From a checkpoint of a small transformer trained on Wikipedia: 3330 steps.
Each number is 50 + 15 x the weight over its row's rms, rounded and kept within 0 to 99. Layers, rows and columns count from 0. The size before them is the row's rms in percent of the matrix's.

# layer 6 attention value, 64x64, rms 0.0576, rows 0-63, columns 32-63
096:45 77 62 60 41 40 31 62 68 56 27 52 47 32 35 51 75 65 74 44 53 54 42 48 46 28 77 49 47 50 46 50
112:60 41 51 79 53 70 53 25 48 42 60 57 37 49 48 92 52 10 61 46 81 56 42 49 52 44 80 58 49 37 65 41
088:47 45 49 25 61 58 70 62 36 39 65 53 86 54 65 37 38 35 42 66 18 55 68 34 57 59 62 49 33 35 44 82
094:71 85 33 59 35 46 61 49 39 60 57 38 45 51 52 58 38 54 34 37 77 69 53 80 60 26 58 53 51 72 35 52
096:54 89 73 76 28 63 55 42 21 59 32 43 64 35 50 61 63 71 22 38 56 45 17 54 62 47 66 46 66 41 56 34
104:74 49 64 47 55 43 34 42 55 47 45 66 64 84 67 66 58 51 40 48 34 60 34 89 57 53 49 62 73 45 49 49
082:47 53 73 46 65 63 68 33 68 53 44 58 48 38 46 49 52 77 48 56 36 71 43 52 49 63 20 20 35 65 55 62
105:40 55 60 22 75 39 57 66 27 34 46 68 34 68 66 50 52 44 42 34 47 30 72 31 48 64 65 59 29 40 79 74
082:60 60 60 52 46 35 50 64 46 52 27 25 48 27 55 45 37 35 80 52 35 33 55 51 33 53 41 75 47 29 67 43
094:45 46 40 57 25 77 43 68 56 67 48 41 38 52 40 78 51 50 31 29 50 75 61 61 43 38 47 55 34 67 46 49
084:60 49 46 24 71 66 41 63 33 74 33 49 34 46 69 63 57 64 59 29 67 32 49 58 35 30 51 89 65 50 51 85
102:27 55 49 44 46 47 58 48 38 53 62 65 42 62 66 41 50 41 84 20 43 76 77 34 41 47 35 65 37 37 59 63
101:41 49 40 55 39 40 81 47 48 38 51 84 66 51 80 37 41 59 43 49 32 83 57 55 35 56 52 54 54 41 59 67
097:76 68 60 49 40 56 58 56 77 50 51 18 43 45 51 34 37 80 44 67 54 49 65 62 68 40 42 19 65 48 39 19
085:28 38 46 64 39 52 69 63 21 33 62 61 44 39 82 38 63 58 68 21 73 57 46 43 48 49 81 72 58 52 51 36
080:33 45 31 54 47 53 82 60 44 33 49 48 77 76 38 39 18 50 62 47 60 19 21 60 69 57 54 89 54 38 36 63
077:76 38 76 66 62 82 49 35 47 45 66 36 76 35 41 40 58 40 76 54 27 37 77 47 27 43 57 41 18 52 52 43
094:42 76 46 62 39 32 55 60 25 60 55 37 23 42 34 48 60 66 73 51 54 50 56 65 28 29 45 43 49 70 29 39
113:38 44 27 58 33 44 50 37 59 68 63 23 73 49 64 27 54 32 56 62 59 34 53 18 51 42 65 57 34 10 68 49
120:33 29 17 67 36 47 26 53 50 77 71 58 77 40 27 51 81 42 62 59 47 44 29 60 62 58 71 58 50 41 62 55
093:67 55 19 47 02 39 76 42 57 64 52 56 57 68 49 46 33 53 61 71 58 35 32 53 52 39 56 53 61 36 50 32
105:42 40 38 27 58 48 63 43 31 59 36 35 57 46 62 22 55 49 53 60 40 44 50 28 54 75 26 60 62 49 57 66
092:76 31 54 36 56 61 55 35 29 31 68 41 50 59 78 56 50 53 59 25 35 53 55 45 51 25 25 42 46 70 39 66
092:41 20 26 59 44 58 71 48 55 49 62 53 65 46 34 39 23 48 55 80 41 56 63 58 46 24 44 46 37 25 51 65
101:37 48 07 63 36 47 52 36 81 65 71 45 64 39 33 76 34 67 55 64 54 42 39 44 33 82 48 47 61 53 48 36
113:30 41 37 59 49 52 52 53 69 35 66 74 80 51 76 19 36 23 49 57 44 78 30 49 32 37 52 57 51 56 51 66
097:34 36 65 53 47 73 41 49 63 52 56 30 53 44 51 37 45 81 47 75 42 35 35 58 67 37 56 26 62 39 36 47
092:89 42 58 55 50 51 67 68 45 54 55 41 59 39 47 60 75 57 26 50 41 72 29 55 32 30 39 42 49 61 71 75
101:69 58 68 46 55 57 54 22 51 58 71 47 60 60 32 58 41 59 73 46 37 52 40 48 47 50 96 41 56 46 36 31
090:70 47 59 57 66 34 44 23 61 73 64 57 37 46 68 88 37 47 14 59 42 36 46 54 60 29 35 34 46 43 42 43
096:34 68 26 78 46 37 48 39 54 64 40 42 52 58 43 77 55 52 53 27 66 38 41 47 36 32 76 48 40 37 43 54
111:59 53 54 37 73 43 37 65 28 28 36 41 62 40 41 66 65 32 57 11 52 59 38 46 57 56 37 77 50 55 51 50
089:49 17 52 49 59 66 62 59 43 45 53 13 35 44 65 49 61 72 63 71 70 32 62 49 33 69 65 72 53 46 57 27
113:52 57 33 58 53 29 27 63 27 53 69 50 39 40 24 49 48 48 57 48 62 78 45 55 51 50 55 60 40 36 34 80
099:34 76 35 48 40 47 51 38 54 61 46 68 44 59 29 37 40 50 49 46 45 69 55 34 97 52 76 60 44 45 57 52
105:24 41 68 68 30 44 30 56 36 53 53 52 62 52 28 68 67 24 34 48 49 67 67 81 90 50 57 43 61 22 42 58
109:30 57 46 60 47 46 13 56 63 39 87 61 50 74 41 18 32 52 41 37 55 41 48 46 41 53 43 33 39 30 47 56
125:54 51 59 46 41 50 51 42 66 43 58 53 82 41 29 61 72 45 63 34 30 21 44 54 46 40 55 39 33 34 55 53
114:49 38 51 80 37 47 50 66 54 56 42 35 40 71 43 25 43 36 06 62 45 57 40 52 90 49 61 49 56 59 81 50
122:48 25 29 32 67 51 50 40 74 24 41 46 61 60 72 53 62 46 72 64 48 44 47 25 55 82 68 73 49 57 44 40
098:28 33 21 50 45 56 55 33 43 44 86 67 47 44 33 41 68 19 68 70 41 59 56 41 71 43 65 38 47 67 80 22
104:53 27 42 41 74 43 74 47 65 37 50 56 44 61 18 40 15 67 34 56 28 63 31 41 45 45 49 28 54 53 44 50
117:62 64 28 58 62 59 27 54 51 78 68 48 32 41 48 38 26 38 31 54 27 43 22 52 48 66 40 37 51 55 47 82
104:70 45 50 69 77 39 41 63 43 38 67 56 15 43 32 46 21 27 32 54 36 45 76 54 49 53 52 37 31 49 61 42
092:28 36 41 55 34 59 75 53 73 59 26 59 42 46 49 31 72 57 48 70 44 53 69 55 45 32 67 92 51 76 23 33
107:15 60 61 82 57 44 52 23 48 43 44 45 30 51 42 73 43 29 41 24 47 52 39 58 77 48 24 46 58 32 60 70
096:55 66 37 45 54 23 41 41 52 39 47 65 54 53 33 41 73 69 54 53 56 36 36 56 81 53 54 46 50 37 65 69
084:24 26 02 27 36 46 38 47 44 72 27 55 59 76 51 13 59 68 26 59 62 46 59 42 38 46 56 47 17 61 66 53
095:37 54 73 39 47 63 46 33 34 36 27 51 76 53 80 36 61 70 45 61 36 60 72 43 44 26 79 52 63 65 37 23
109:47 30 55 45 51 50 58 57 70 22 69 60 49 74 58 59 57 46 56 65 54 38 61 38 13 30 75 44 27 75 63 37
099:39 47 72 74 59 67 69 54 56 26 79 37 55 66 60 21 74 53 63 46 23 38 56 50 64 70 64 56 52 52 66 58
102:44 52 58 52 18 53 31 19 50 55 68 61 38 42 78 77 41 64 55 44 55 26 28 50 84 60 33 50 56 39 59 50
094:47 44 32 48 45 55 62 45 64 68 63 62 41 69 40 43 68 61 39 41 28 58 53 39 13 84 44 40 56 38 32 12
108:54 46 67 43 47 65 51 22 58 50 37 66 33 53 66 23 59 61 63 45 36 47 51 73 61 36 64 37 27 42 31 62
092:50 49 38 44 64 56 53 71 62 60 33 87 48 20 45 49 55 26 47 60 77 71 60 54 48 40 41 40 69 41 68 34
095:47 63 33 74 33 34 43 57 47 35 66 37 20 41 61 57 15 55 42 26 56 49 86 44 65 48 68 75 59 73 52 44
089:58 39 46 66 46 49 86 46 49 29 63 71 66 70 67 56 49 67 67 65 53 50 59 35 22 58 87 58 55 52 22 38
103:37 73 66 29 76 35 48 43 53 35 33 58 74 48 69 57 52 48 22 47 41 47 57 37 64 55 62 32 19 46 39 82
097:48 33 48 83 56 41 73 81 30 40 60 43 65 43 23 28 50 62 30 63 47 43 61 63 40 34 64 69 34 50 59 49
110:74 63 19 50 45 55 38 82 52 92 77 66 31 51 29 79 31 59 38 36 59 50 43 54 38 56 44 42 41 45 40 64
114:74 50 71 25 33 44 60 34 71 51 39 67 31 27 60 67 75 56 61 33 54 53 43 43 45 40 69 53 78 65 31 47
082:56 75 19 69 67 37 41 46 40 40 46 60 54 31 45 23 59 46 15 28 31 42 34 43 74 70 66 51 44 40 75 52
093:44 65 71 62 55 50 35 38 42 40 39 31 47 62 69 65 45 50 61 56 92 39 46 70 53 55 44 70 42 18 52 33
112:54 42 70 31 50 57 22 48 44 59 76 23 50 35 49 54 37 63 20 74 61 42 69 39 63 29 35 46 87 65 53 87